Weights of a small GPT-style language model, trained from scratch on English Wikipedia.
Architecture: LayerNorm before each block, rotary positions, no biases in attention or MLP, some layers without attention, shifted keys, hashed n-gram embeddings, skips across layers, capped logits.
Each number is 128 + 24 x the weight over its row's rms, rounded and kept within 0 to 255. Layers, rows and columns count from 0. Numbers have three digits each. The size before them is the row's rms in percent of the matrix's.

# o: layer 2 attention output (transposed), 96x96, rms 0.0841, rows 65-95, columns 0-95
# v: layer 2 attention value, 96x96, rms 0.0795, rows 66-95, columns 0-95
# up: layer 2 MLP up, 384x96, rms 0.089, rows 0-38, columns 0-95
# down: layer 2 MLP down (transposed), 384x96, rms 0.0895, rows 0-37, columns 0-95
o65 111:128092100113129163097161127131096121135136116132104102146136125150105157130127163106104137147124106093132158128132164105150138118159140126135125114115150125130130136146131155169103107167143124101156116183061151091099104085124177125144119109171126137101137181152120129081097147103153138107
v66 067:121121116109134099140156139157159114113141144164119106126161130135086088142148126165110151099215145132126136099182129144104143139109113113139141121138118105098151127148107136143114132119123182137123095098123136137092139104123126129107094141098156075131123110089125144125116195127096152153
o66 112:167105114134130133115095101085133140095101119122126160105139140122123180135171158136135103160122120149114132171145121124132098134140142115119072092122145124125121151167105161097117105127124118080147113082128132157136149136129181140103158088144096188139135122129119136165138096151134110082
v67 074:095124094133111111149148116158158134132108153129147182147132150115095184121103139182094103155146127117109115103129135095142135118127124123166117127135109081120216099098128181131141088124089113136140122139135124138151103130126110138140109156140114109084150117139157127153125095100134101122
o67 096:165148143141059122069113116103122134171130112146124114160113137121132115137107139122106188075109141112132142163103128144146138104103079183145114097130126162123090157092131119130122160130105126124114131182144103142126124129154148110125132113105091145125126128138143107132159112141152145181
v68 075:099110066105142143142158125122144178116123095165136169128174148130076183123125128154067109123133114138134138113101145118138102124131150116168150113129134123119166118098107202130133124088097145103124107141144142149123167145101113146130114143111083113126167130115136115124150134117119132145
o68 102:094131119145084150115102104099130139133101125127133159110081117132119111134158138104149132098096125155086152104154106116146157149121129132092133133124139113111148123156120107137171136164128112142105111119140136085152107104178119116167160110180186119137122114137121063162143118171144169136
v69 065:147119127138110111115108179142102087115159149131100086126041131140133110154145125112169106154089129111099127161188097148120117142122133098128109147131131123160108123135129069130130119152132112133131155161125115163120113122143137137128112141142189157129113110126094138080112154102137121111
o69 093:151161121124151164132159119122102095171179114120167136134081114115149145133119147137089169122138085121150124084121130155105150154114133128098131140109103108127120118115089106143091141160106159138124132091081122104139093178128141086125139152141075112127148160142140156152119101150142102141
v70 054:116117160147126087146130134134150172128118101095131152117161118116137124135113132145083090121164125141115114098172135113128120133133141166141131140132125114139102128145119216107097146131073101144150125096119121085144133117097117136129149117157178081140076138151135142114115140098179143131
o70 100:143096131126119161095119165126131093135072130133145149126138154148097125116113133106153134125126125114138116151131139141129167138104133131146108112129207167120127104099103087170107140136170166105097160189116098146110108111134078148132121132136080118112141161084128130147117155123113105143
v71 064:094134192135133133157075150096128125141133091076116117124139124110122116125123131088147173117097126142125131092148137158133170120121108127108102146127133110115129142172103128143115163122126092113108093086131127115174187139132116116091123149144174159142087140095149137150105110154100127144
o71 085:138129182103111125172134123160140120085116155174158130125132173149151139119136103118109140136142130134141145116098100119147160125130095098156083149102184097080119124093133128122159090128153127101133108167090132148089155140104166120122124096089135127149106099079134132130126122143107146127
v72 066:145134136139112146152157126140117126108133194032112104127157098125134170156115078148159139128094135091096108144172130135123145162131109113113122155142135156130127133136127092116149071117106131152129137140121130140102151117177093147118130127133173159106136122155122134115100131108135105116
o72 087:126128126136146093095125157142191125196138119188098132108151139142123100096117115167146098108151145174128102128096142117163104144131165124140103105122125130137097112151107128171153170152076108106128101128113118117135121165141124112128154117164115087136131115129119124114084109105110128147
v73 058:118146124128147173074094124174105128101133163104169139106136111158123107107137135106186058118118133105132132107129125098123117172142165096111091158128121101113159128134127151124139080146149116125125146102149128150150132129127131133124200124152106133108153123128082119097123146140118094127
o73 112:111108167187130097125137159085203101115129136094120107137154119107123139121108143115093177135127134147156149117143135166149095148146120118106129137126141159134126114111137102137100150088133141142137164108169139105107096117146136100115070162101081109153109135134150125172117127135116121103
v74 057:167128111143132075109155162103138168143127142110105145118132156173138138126118130175081118125120110113081123142105137135137091195101124123116111143132140115134108133106154106126106137141099152185109072177118139105125096119131119119128098123139123185136119131181134137117116116093142116105
o74 103:078140111121111157136116123156159157122148123152143113134107153162122145116125156165144084095120152134115077077119160135144169095110147161162143152136173142132135083149113146100138132117183137100101133112122126087135111133141108137132131108154148126116104124062112134088131144089123133141
v75 073:169125123121117107084158141159122103112139154117118075125127132128139126140151122141145073149046141115166081150178149130120132131168188128103127155123141134083121160115122061110154145142136114112132096137127126117120104146108168122161101133119145122120143115129122115148147132145114121110
o75 102:123123127133133125124113146084133129140122177143084123138118131162122111129112135147090148148116122127099150170123142090125116167139065102155101119080124124170145109136162113147110127108074141135100196152108136176118136126130100163184153132118121108101102140125108126100143138129123117166
v76 065:104121104144126124133107137133132111132143076086115129082132131151172101162122151130125150157078117102177121152160147141145145112158189123101092124131128129137137119112137124114107154142125120116145141180110144136110082166059105131133121116150131136103167117134066104136094143136136126125
o76 107:158134167123136151123138113120130102172104178173096143157086137090108159126123159154078146122142138127068144095113124106113099129114147114175138091080142143126138133129132102119119132102135145133139149101128150104144145130174098119070125098132121118156141115102126151129165171111141121110
v77 049:161156136101098108114108137116108146104109074096111119155125156147133066147141156133091183136138120107138084133153182136131155147103138186095164153121124134121081136114113120141115136152144152077119083134147123089158117124134148113134124124094112116146105123136100137107160117138136143112
o77 095:079109114149136121122147147150190145130136131136100098132110134090105170105157165147170120095124116148111128099110072102156151143160112094091109125105156141123089114115127085145147142148124148165128117153088156116088131137134157178136120112156130147146123146095122135164131129125120088135
v78 061:106118133105156120108167105172151157119092128180132142127127180095109166131128164140118112130136132118121140100136152161130129132103145129146132112120090149110138134097090148123116127121155114108123132169137121120118126191086105133137086133146078113089162117125141128121154081202123130127
o78 100:162190108137116136166112147116154165095115120104179160130155124141142103071139091155099103111113125093159146114144128126128107096142127143082106131111111118131142124130128085090118166090124149124163121105101130130119076089165148139141137121123172146165113146134143152143123125118159133138
v79 058:143144179109110133141099119147115123118134115142113100133102110085129139121108111107157153181142128151154117131134081163117127105136143111092129115115132166142100112191121145151161133070137135122131115092153131134142208127147128130102174137115136100154148140121097127086117127142178140133
o79 105:138120126135179125100172122127117138128146124117140102119145118155124119220107109104088079111123090122118106107122152140125142136122113136103131113143149095113139140092141099127143163164102106153143152132123149112107142093118113153097128095132167173152103142154185125133117136106099165151
v80 054:082140135132120123157096124161104149151102090067107127144136137116111076097128155148121134088182137139156132073148137151131139148148136122117128132156145073119168086163128143131126143092116108125128123063118145108140111118129117124116137140109077124110107118099148157143131104127103130161
o80 097:136122127083135161103120103094123138073145136149124117182125120150158139168109113097086169148084157123153083142132160158129191102135124125089143072104159177141115140138147108107144104138135112124133161144141123156108095116108168125109103140127131136129122117135115122108149129136128095137
v81 065:158149138167105148116108179114109130115150100170094082148097132130084123146134103128125145163132136142107175121129165115122110137148144129088090118109124138152122143171109078152091141124130113163121092140127140145119135114090114114101072136112169144136109120109127142112106161087161158141
o81 097:142107147099122082126107094137133170134133159115124145144083140128135100135164157163136147124113081125117116148120098104119122139121141141149152176156156124116076138097111158118155131107132117053131157070079128132152127145115154102157142122156142136122109123121172161126121111143152095138
v82 068:123134138108100162128079118143138114153105146071123128137122151113159170109128127146127146128098127124077122152130119142140155184108132114154117116135106145122129146107159105109176123130145131166115155161115133122122067047152114128138193144126144103108122111124141135120155116165149109132
o82 092:133111144146153114109136126136106152156122113162158102132153115125084093166109076131106072133170100117087131119175129123120160098160160153142180084127114128115117111132075137117104141145114156103125153133153152140125139162138167128097122109095112106176122156126112142123111137124096119148
v83 064:077122152124102144096117118118142143111102087056143131122149143116123111129137137108069144131082106151160139081110133140134137099128141156133168120103138117118180155145120144117131144111150146131148159104130150142148147158078111114141119135107104102130143139105159142144190104136078144139
o83 090:106108096091126129150119122159108125096137151182076107150139095117106142098169108140170155146138142166142151156122111094114139180162137079130111141108121139122104117135104122161169113118074152117130114124170138108142112142191138118099109138115127112107132130120131131100106146167114103133
v84 065:104129113162182117121108130103140141115121147113121153129203119117112080121110148097138107121063118135178133137144148087111155116125147129128149145116157112158182121124115159134074166106119127076140127132106141150129089129154107101113143142132124116131123119171143115104119141162113160126
o84 097:163096097108145141173161118109135132163109138117100146130129145144151135147129112167109145136135165107126086102123142154091068124087140089123121142120117132094078121103159126092134106138165119148140163124166115150168126143113119098143142112112140117157149098074119129149144164098141134091
v85 056:163139116117117152114176141096142115113122094122104117129174162118138148135117141143139093129144122137124102137139065178136130094112109143071132112119143140119105129143139094111119154181141104079130068140119121154149140153108142125130166101139095097172121127175178125121133135135128108121
o85 108:140125094175124094132114129151138118160095078137162144092116093170134148113149108106156155110140102131171142142072145144116114151122139081167141173116116126082141121081118127137128141132144148117152171104124101102108144094171097128123095148128156145108101132130138132097129164141129128148
v86 069:145116107133112090099210151086134108122153190143129117117146111153101131130125102160113165124125107161150146145133118078116094106139140166131127122106126143134133136105137123134100157143103119133104146139142135139109099086144142128152107122088137112155162145129157100132079186130093150131
o86 086:137112118161118125182108186100081151107120113112096150137141129108115137120130148079162128122132121138122104105128158111108084120135074089135121112145156111151131171162147123120165106128154147070133119112170156151130159142128092127168127122160096120099100145139127102121149129152162126140
v87 059:154132141149116140131110193164132113150168120098124088116108117113143123148126144111141099127140131120076118130131111148144114158169140076091105133135146128125149188132146074124143143170098149136094133144120132085079081101103128125139135121126169139164122092099132149143127159128111117142
o87 096:137132148087107106084136110084107139133093129135117149161108138151142148111111121133134159163137105151113150147149131133114102108114112161106075183104102120147099132125169160121157125098123115132131124111104139147128142179111071201154128144129138146113116144109119125121146160153151091090
v88 063:099121111150150113134112113046134157119126115105134160134200117121156102117104165151143137112148129118133157114097151157127129154121154141098141126127140109116137119123087172134126124141135131083121116077136126116192108095151148106123109173121154082135132092121131120168115138108118143147
o88 104:133142143135116144141125114153120125148167109141164132156131161090128113120152135093118149115132131155118143111106093125113178102139102098141117105097103110148156151134159106124146200073174118132160136144085111103125135144124087136121138080111093163135121104099158141094113131173117094124
v89 064:137117103131165096139159156134173103128126096117145134120187166099132103108108133158106134104168130143069139129137121128147158097120128130146131127128140154106135107092093146128077116110106149144111138167132118132142171129176052137140161115150130132123119150125155125136142099162089111112
o89 106:140093130128105130160132144115122129056107111137102160065117120135122134160119143122151128166130170149149096110159135122149099127117104087136145113072116151110129159165143125140181126112145138139136108121087138114123107148171116136130139171111123098111119177136108126169122152086152114117
v90 052:105120118113155100143108117116150142133111134183107120142134095146138138109142124113161107134149137161118122142181136077125135114123132150132149123143128085173120141131098157137089077135105128072147134070107127083131143099130125120156135126156111167148155088162164143136150147077119149122
o90 101:108137103139102128174179150139126137127120135125149126152100138123132105129108147110144123103075128147177099111122110169118076176116138161115130131110088160095108099148142112153117154091124137145110107163150085196161089151108135146136127096120137115124132142105134134140097129160109095126
v91 081:145139169125080139163136121147106091143130107111118104122070114148137127134132114128122119131090134142136119126149127148133133188178109125109123122122099154157055160151135104145123147158133122128111159149117130108077123151131161131145114107133145120161119117162046118117140147169101131122
o91 086:132131100142135091146139126122144143137128113116140105171108124114092147140118151072109114136144118170050086149077149155114147140118139105123126117138118103128175118140130146135137090135153154151127116159123113140163101143134083116152146135108137142166064174112129156155153111141110106110
v92 058:158134135134146118173140128127096124162111144093170130098134093147114168142128097128172170148159136125151108108136153113132135151089153089122122132139130111135145085133119180102101163110128092064137083112140139150176132099153147115110067147134100139102102136109118122138133117137119133126
o92 104:119121145126129158097133124104122087170122105141120169155165145146175125103116137129129110119102162111084141138148109124112135134152096116141112113131147133123097128111108118127155081102127179144118113157115146106148134108105125111163151154091145122131190096141145142081127110108180167071
v93 053:102131234159078114119086102133132128145140115134090140117130140120107135149135138097152130100106143134197119154124133158130130127130110140139128117118109091109117120137170130136131152157144124116114157148102136148088080146135121119125098115126171138154142132081088122146147123129094147137
o93 107:176166092114151165128120124140087155146123107134131150159138116142140120076152138131132130115120118127094133115123131137119159078147124062139116167135133136154116133122121110146155102121081114153151100123181137139144106135097138171096125094093090112137133145144146142086146165146128135073
v94 057:106113103185093084146154102123104134143152127168142126127125079122112120168145113141165199122124138126109166102155120105136161127089162134072138133121107129147129105145160157125091143109115099118137178156130142132132137114147120139108096101119109152137142148110132113105070120139106126125
o94 093:157131125106156118127125074139133138142144103080088146175129129121127161121140143136094097111102140115128142129115162102147115113128147142184060088137124150136109167140109103139183137132146179128118071121131146117154149109125100116157099124126095137147110185124134134129126119114122135160
v95 051:152126142152127126076138152093123144144141134186157120119091134116183118155127138116115094152101109162120134169143115110121089124188118129129144131102067158145100147104123115095130147121150119093140107172120130088168123117106139142143102134103091122169117135113145104119160148132165138120
o95 081:106130114129138097126126134091092151134099121132137143146142144082103137133114129123104142132163124076128115149179099123109125118084153076137143156166131112158128119162126145151125143101131107127141170167108071128140126150178119149171156143098125139091083150079099138141125159125131149140
up0 110:140149104133143153131148095149104086145132115135120154151092118140115098140086071112105168163124142122123169133076115155137132122108118131159160139156113161130109140102103110143152128172092101108108165093116062181114143139106120130129125115111124140153161114141129146124116135132106139076
down0 111:154087146117168105110098130110080055098141116157111153158154136130123112098108139151114162184102160112134134127102131128109184125126125141171130147118098137102104109130131139141126142134106104094128133139102123111133146164108169121114139161101153137095136170111142120179145138116095142121
up1 097:111133119130152128113134151130147136152099098171132182147121165179096097138068151129102136160103088143142134127103136152127127123126078148151141160167115099133116085102095164134114121141097116100101172132112110155121146152120110126146170130165116097113132106114157123112161082138125121121
down1 099:106092176144132184112136145123134150146134134180147105097098130127077090104130140104131130127106123126165135157139140118139115149101114171113161133135139125055097170116122104130080126141096145107103158104137096118128145138138164118149144139129081125126143135118157161144084138099128155118
up2 097:142187138162110106165100118134124138094154144127111141172099124127144084115139105140104072135121147089133113120121144157139178137138133127120134136138128133116103111147119141064092172131101153186157104151104095133174127165113170128140141095109125133144144127097117103158120119110117122122
down2 098:095102151135126123122121143056134126142125128147123157141147138121103136100161105155127099107155110131114156151156117141115089141122142135096119148082173132089120152173134154085154108079068150132170129155136130155134119122133136107111115106132130097147133111112129197103124153138123138167
up3 116:153124079157170095145133126176147113136142132165136158131124099120140112127126126155099090133167098146092108114132139103132170131127125135153137156144151155183134098120138168118126152077095116158137103122113104144143121137093116124136161101134110083170122140101129106114117119145111074084
down3 119:113154157116125154124135140135071161146119132086127151096145116099127096134138095100175147122169081139161126101130150181150141165139157112163116086151145118113119154107156136130124116102114131131117133116130140103120136146102139107151125136129091101090129124123127070205118113103129145140
up4 089:129114117144122146129171134178168156095135125153140120155131117123096126166115126080085099173156122126150156108133086135167166077116117104128123108135133137154122124149111171152173095089086115091121111162117109117174124116151146146094141124110132116137134118121121146106138116084094127132
down4 087:118180115126147094107159112112108134084114136186170109140110119128107139114138098152126112148101185120104143109122132142174096092148135128146151123081124132120116097101148100116089175129142129126079113156124137126196159087128161138139117150141121154123099143096133128136127118135147118137
up5 102:163147116131103103133086123161130111061131144098121149145144160117113104107138097133103157104103123098103114134153129140131124150140110129155144188131129096124135070093060087132137145154157181100137136142150066125140119148106159118103133115144149107123160123124120131123152123136134123134
down5 106:160140149103130100075112138128136141098135144107126120112171075097153088092111140148133108139118142106110137149151130095120149090155083123086123086187105095122159134124111138139139161169116149118110131154114098146110151144157135113168149113156158150099144139118148139113138180116134106122
up6 104:167129068160110128144166092101123149117132108110147138127136150130163157141129157143152116100141065149142137078100170114149128152121147104159083162156120108147101126087108133100148100108106136153129119119120137164108138119078114140126105142150119134086134114169156101116093110105141122130
down6 099:128145131139108126154113098114157107115141105142148138099108113096163123187121186122082113142125115131141133140137118141147155099134148134116099076118157133125101184118157096114147095080126097152135118096135115102159196151111141115164082115122125120112137151131106111155152113144162136139
up7 098:091166099161101159135127110161106121136175102097103162119128150135150149115114122122098148107136125177144091149132125113137178148102104113148157120134106127102132090135056167103130137106059119115113158127100153150130115092114119125116163120114099146132134160129133103140146144131146141154
down7 104:137114095153148154103151131144118119160104123146115150114095128105115164075150135102123126141129135084166081178113101155171142134147121121113127110139102111122099137125124166118108114093136132126062124118163159100149124111136135133167138166112096161161159136098116152113161113115163122086
up8 091:130121142140112127093112091180145073146123099122134123134143138132147161162121134080115129093161093104133132125140117146174142100143077138156157132130144102109142135122123170111138116101141171130108097139103105125111171116133120152123100105191119124143107107164171144121096170096140138121
down8 094:124123158151143098116110094140159138102133146149132122136095092096144134145122133167120132131121161133139099129137111095127118162111109146114107151113135081173120132126121162090127131115126131093112154149129118124083111103137190149061158159119097086137159113130147117160183148101146163107
up9 103:118148081135101171170140116126117122105143116122104165117132164127145110157103099152162150146129107115116089131107113153118176159115124129142163136152118120160122137131087124136118138146152115154185123128104107120124076149079155125109107130172121161126174106122145080162095111142117107101
down9 106:135142111144102110143146135131163087171121143104108138065129145102116106162146147143129111131137082122125149129121137171125139139121137128107160077187092136117113154129171104170117154173092140144107107116157117072111157122121152065144150133108115116128114122144145135129114091128112140142
up10 100:104183166153140129174120132153123141117150085099075129156111135107150109113136126091089178128132099176152108124126190097149138128091073113126116140128134119102130137127107152123156153118080116125121137108122145147141153105091123124079128139130111153129149137117148128131097120108144167147
down10 104:098154142144109185123129141139122177146116120109120101159144112142170117086142140110152104115165130086131098150082140173153140112121085083107094150135097106117115108144130134134118150126108127125147130110118162123177084084129112094090100181143110126120150153141115150138142138129146126153
up11 081:156115092142127132175134136161170105103169144125134160180135130119128155134123091107116126083130076117120143117134126128110117101127095113157137132117118154129155125114150109139137106115057113147115093114141105122174174122141091182123106127127108103122096114168114134150096143084132152140
down11 080:108154156146151141115130119113096179131112140133093131147137125100171128119126097121100137172153111129132112128086075090118128156134099112167104126150109098133077098144148125148102144109156105130123114135115110100136100097150129144180102134123165158192116134130145135144143143174087118131
up12 099:150102119103172103145135101075165133104150105118144160105148148120094130150123150119089111158166095131108125138117127130145094159124136103135132135151124110143131085135079153125111143129129085102151132120121135167128131156161156129114161114148116154117185151159167092189141103108116131112
down12 100:080153135169137177142145137115139142147134162100100123091144113099155139088149123129124113116117081157146136084106131100172133117142119104122120163086109124131170180120152104128159170113161161114149115098114153131097139078115102087178138127114140121135125141112118146105144119119110133130
up13 105:115161100173100132142145113140147096155116138107137118127097158176136105125123151118126096107101111136111115084135120154157119150132103128105165156116149112108137076120132124132178152138112131084134148152076126142141144139143095129134144144099144136068173150133105100098166184123142147121
down13 108:105142117138108100144125145106147086152141088114121087133098129098159155112153162080125154105111150123120088138102136118142153120155116086105087128134161129127158135122174117148143113137161143109153091173142156165138103142160140129095130111163099130120100078108157146147090116130161154138
up14 101:142102104145146139134146120133161121129134133176146194130150166133177129162124158149129131124112105130121110111087114148128170088145115115110052129148124092129159094083156158116138149133153165153147094135104098105144145125106092148109118122141124123121101114143097113130162135098095136116
down14 104:096123126129156114097167155147115106148124092136131164102086096138102122104115110166154142128115137105159114155120148121175144114162133099134140127089126185105090121115116085122124142113134186120162138099109140099157119138075120164118131135119141165088128154126114114117125142166142139174
up15 089:146149145123163150146106046132131139134126122102138126125098165141133099096122133087078111133122126162103156110058170164170169115129081136129151161139146146135104125137150114111119165142126160115114135134134114120134117134141178112135164105142127110138124132111150129123120156095152096099
down15 082:109143111140138115181121168141143085181107118102105138101127105112112156150128122133133125106109139108139187151139150142137123134095117156113144155071146145127170140115091121136162147109123152133150127133124100103123098132095167105167086087098111172136123119130101146110096146177108123124
up16 078:121105104196070165139124120152150158129100121111120151125114158132092139137088090158142123109130130094142126144111124143107100114155110129182123148120124115185186126140118096097144134121075100127146113133100107119113160140151168140142128132099137120104127140147141096144130102143165093128
down16 086:115139083152086133098130132136130153148109130113114148042174152120116133152086132159123115073114091115135136184101134115102124124086107116119143127102112153134115150135115133130137133128144164150171143130127138080131117134137145128184164137115150104144140172122104128103140165147131121143
up17 084:127172145124094120135107126145128080123109119098061118182107123187130129132116091113138130110132147142114144108150107110139112158120106126121125158117091145176133145157137103120141145129115167156112077114114106141160181128097097146133117125153116167138148081122114119123153182125146132123
down17 088:118107141096112142138155164144139142134118175117178057134159131099107140128152102148134118131103130150140175132092147119105121144080135137118098163142109153159132127112110136155114140137118089095112112113124139142129145160150134106131087078146128140131117137110092162139112165123084173084
up18 084:134161134110164166135105080146126111115143122156123094159110138115130137135115136086122128134121149157129138142087113147121170157141115122113090162175175132114110090108124133069115119106140178150107097151115102180111091142129140114105160130139096127109148122140094134162136144107169098149
down18 088:112127117129136139163097161147113147116160140095096147164080125104135126132149119141115132144118137135157184082073116146078118140156150142141102121074126114127097119119122117151164129105167106134179142117124171132138129102091103122113149126111150144160163161111101084137155105120135122102
up19 105:110125117146140088108190112082159134126166093150123134143135121118115121102121112154085137166129103128133118067103157134129119142132116122118117125170137116144116087114133175124153176168145106105155091108114119130096139086125166109132114131198164103118129108121107124144133141137150106131
down19 104:109134108119142151107139168113141122156176137169084124100099172124134097128126094108119124116111106102128108142133135106122136118143161104141113149109173116149166122120121152126129101184141116166128161088167112078135142115120102109151125134082137121132127092085130119142113173127187158116
up20 099:143115169160110111153096125095162084143116082138073126121152116131109095180078109101128121114152128146105147113109135136127150145150134124129112128159133109119135128127159164103144138119130168151170118132109124128103110114102168126132158152134117112137169101127127100168139190071140149119
down20 100:118129102149123130162101127141113146129142122098112139123116137081150120139144082154068115136127098121109137143102126123127157160126118107153102150122073148109183159091139135140136139131117108136133127112129186160116155159125196149128149134125153087105078118172119144085131149139106110131
up21 111:102125142175066112146121113114113108112105117141116130129142136177155109109105128134117133134094095178115095111124146147165124154127141091109128158121133135112096133125102149109118105119112173135140169149124134105134132140083112149115210140137125118134155108107189104143108169147157142133
down21 113:149109136134132101141136182115151125115160138119154095121139119121107148115088142106102161099162120131085100169142142128146168128169115124148150084085136131114139085106112155167135119159132125119111096133143148107120122099116057112139145129172128114152155096098146109119096148106171134147
up22 104:100136116136124107145151123179124141119150182135112145144120113112111085123110118114143132159142132133106140106137131093148166168133094142117135171132138155154126063145152160110138155140102127115191150133120098151083132119130158112108144130143090129165109114082091124086147116149105096101
down22 103:117117147126137143107107121102127140147142134135136128100091119169161123136101128169093144105144133138119155098168183135167131091156126138111105108130123132152179096146102156110162132141145111115132130084102076104097112112128141092137119148196161137114079140150097093131128130150114102138
up23 099:169122098144130132126164065126133134088122156112100128118100126117117120141121116096135122147176133128164137103156163128134163139137102119140122159112133111126120074145088151110148111106127131101181178133113133133087145120137111133078131121183156166153133158100089127100150138161133107114
down23 095:178119125128111143132137102164153089077083107163136115148092118111133119176095101169126095160122111119125123131141098124157136134112106149128115110085144169143117150129168167138082138111168146113113141130102080121161131130156142173098115112123145128143099141102118144126147133113148155091
up24 093:105130139169127089118108128134127090136146142154094119172107126128168166124098152120072138096144114120133075111127087094160144146129130146124168126110133141139168144160131140110123137124131132174159125170118090147122093117081105115126125154169149136134114108110123127122170127170080134103
down24 095:121195156125117157125138131097126122116129114121124076138127108116144136121131186125098099121120122107107145110140101136134082166110120161139132115084087138105108109136212121161133143114147118129115133126100104181137110122097182122166126137147126144139118093149134127122110095159108143103
up25 089:132097148118133105201104129151128117091123113125131138132128146166137137138098132105079129112088134160090161123106104097133161160177122119130125125154165121110131119130165170090139170097138126161140110116131088120138119165116097178125122136164109135103134110125106083121143093127135147096
down25 090:136131140107116152139147122086141142117167165131145115126157126135093107206144125126149119098105169104106177135128175128111100098125134155140131123123093115134088114130114081158153126142151132121096106128123101109153141088140085110129165154077125145126173091124119121134161138154101115128
up26 105:165150127160119110113090126146127110145101104107093094167207113174135137135117125129143095123122125129167117112085103089162127122143084140122112126157184129153118132114104135114155138172144159107145172097139100140123120133111099128136092118148140144116146124132120106120121187107129102118
down26 100:175155117125090078095125128084095155124095098080101143151116136119164128118119133146125144119111101150123120113138164146101139140076137183161135155123142124107101136131132143144159112137110121171106097144123122167140154105133116154144116114108161157081133126143159096114153083166144122131
up27 112:149173130120112140149165094117137105152076130077098110120112129123135173150102096140134143134126118129141137123131156114140149091135129151131109185137163125135115067122120159108157173135106118097142144076140135113128129112119164131109117164192121141122128118112135102128181092127148098116
down27 112:144105132152144098135146115129157156108105139101145104137170078150157153144124092162153113144132106117134170145149133125131099166093143163104121141097113111096109139117165097104124122157112073134150111106111105139102175182121085146133125071099120135144145156122130152109104119123135112160
up28 097:102104083115114104138142125133172141112141093143132157120119170133073176157116159128137164174101112095144099116093136118179112096141127140110112148115111110132133132137133111132166139127100115104180158108093132136126137134096115111141148134132129147109143102116170111139183114152084097157
down28 091:160114145147122134111134128127113137144146153205143104121108091123173152115118129141116116114116092153141145103171146095140128094154087135140105142143143084129155097137135138111122124158104139163126130131167131168105117088142119106102117092140139178089112130147073146101091152127094143107
up29 115:095162125146127123121106127092142147103187149162079168154144146148125113144081087117105125159081125107118154124090149150158111132092143120124136143128133114092141128125102131094116131140142136169108138125136119140155138174127144160105095120146122133141192150134151120130162086143143087105
down29 111:124138105129101118099137143109106104175111142116126140118152126126102069127161115147123112105140129104108129121112133145173103088077181119129073152093115104114167097135137134110121177155144135163138160128160125095091141151138151114128113135085114124117128140139124164120133176159120112172
up30 097:094144124163093101125145127149160130127090104132146143134153132147154085112101124101133155137110081142116134076121112138138132130134118113145188135167117120098109089092137116135150163176117083154118103155108114109127192130149144136103135133157126104081136087116130126160140145090140146135
down30 098:130099114070162097104155150117112125144170098154145111122129134140170122161160188112158163154123157100159096144126117062111121119134139129146143121141107115116097140124156134134104122102113141105119116142107104078081165109137163151130110130134141137140134133100136096098086141158158128133
up31 096:086134111157107130113144142157125127118130134108083180119098173147062145146116151081114120176153071114110159117118147095159123149095120101178122135165128141156154135117132139141115124114104150097114139107130128122131158122161143138116128145131149131102156123086137138181099113134108131104
down31 099:119096126144126145139174106122116103159158120121127125084123158132094099144144145128129134130102096134093173181120143127110107090112172106139161106150124154123098168132123145121087167137147149149142139101142135093160131141109111079104149137114128096132128168114124146125065098158163144109
up32 104:151147112136128143132105089106143150160121159142122106141144161104139141117095092156166151133138095132125130119115109130139147104070108133203137100133116089149120146133133175106143118143121168131141119070128100177124128180113125127128162114143099098101165121109114126116116139100103084143
down32 104:106092149098123139159147127185083125170097108134127145115142151125094122165090107134098140151100123076136145153142111093149084120137150133133135086129130132116112125115085161168146130160179123116135115124111121136100147101110164150100122127125114100113150152142079165143117165153135110149
up33 107:129149143141157115111099142126191103142140125153133144141142114124091122130120102147120147140139086111140155112138144104142134099137112130144188201126104109155154084123090114115134108105119137109107093097088112176161127133120125140104144164160091147076124136143134130127133106121130074154
down33 105:109111134136140150145091104153105151124150129088138129127135144142145133130133127124178124111104106134134060099077139113128124122134117139153148129123158089094127154099126126150133162152123105132147171083180117108141143169146113113112148130097103111110144188109150157190099130112100149106
up34 124:146122106103144103151105132113154112112143117114107108140118129157136120138097131134088134142155092151155169141099151135129165111118159126162082129125122126143176137156107098126161165139084095157167118114116142146098169150096136136074123118148078129137141165149153107161106132099095150089
down34 123:083141135112147164134120156091146102121110125117088152142155170142126131107149098172090131143088139136100122141106169123152145129127148166122106142105131156145116157154113066148158105094108142147111120137115113168100147153092133112123122085118167118115102111188131100139148135099103131119
up35 092:119125160161136140111163121099148099117081167127093123166083136129150152104099159124094145131098097126135079126119135124180106122102140119109147104126147155160107098163122108113174142097125103147135145149125123168152121174103107139092173157113153132105110140147140117140165109146116101124
down35 093:087116141119133147156163133131079155130128152090150147165135116090155072097099140176113148102105113094082143118155119133150102135128162132147115129122059132140154133149132124161133106156139116133129160115127090127132107115109131107157132120132137109162102074120149134158140085165129147134
up36 109:135113128146095120140150132107155078101108098159116138167125123126131114105112100121063084121118144098144153078135132131122132108130131131136141159171110102144106106086101130100131210137134124108127157114158100139137151140131111174112108116145168152136119135121105132161145165122174120141
down36 112:133155162145123113131166111108157096127106142117113125113106107147100106089126139143113129077089083084123124137181144127112147132115179125118165122129077125153130140121122105084143125147141137117135142113165124140109153148148105094118134097177168138117123145137175110158131115148179155092
up37 084:165146093180106183134101085117133152078160085165107136153094121121129128141134115086151090176099126106114144130117147155171137146154120118116141120135148120125074129142135124077149110123157153115132098123090097116114131155112172131124151139124117122130143114092120120141095130131139119166
down37 086:148086140137153125127131150096097139127120124106096127134167175104121113140122113084103135091134163137137143117114118169098134137167124093174090182092135140142142145118132139146118116141127123124121129126148150183125120108173136115136129077095101089137131122171149122124130144078109187144
up38 117:108113112130161119120102123118152142131137156169119141123101169167101110162153111120107146132099114128118103104099122094156126120104102082148136159155117099113145108128132105123137095172116147107160149127126113155151130128157153131043128122075111137066148145125158133144156129167132135153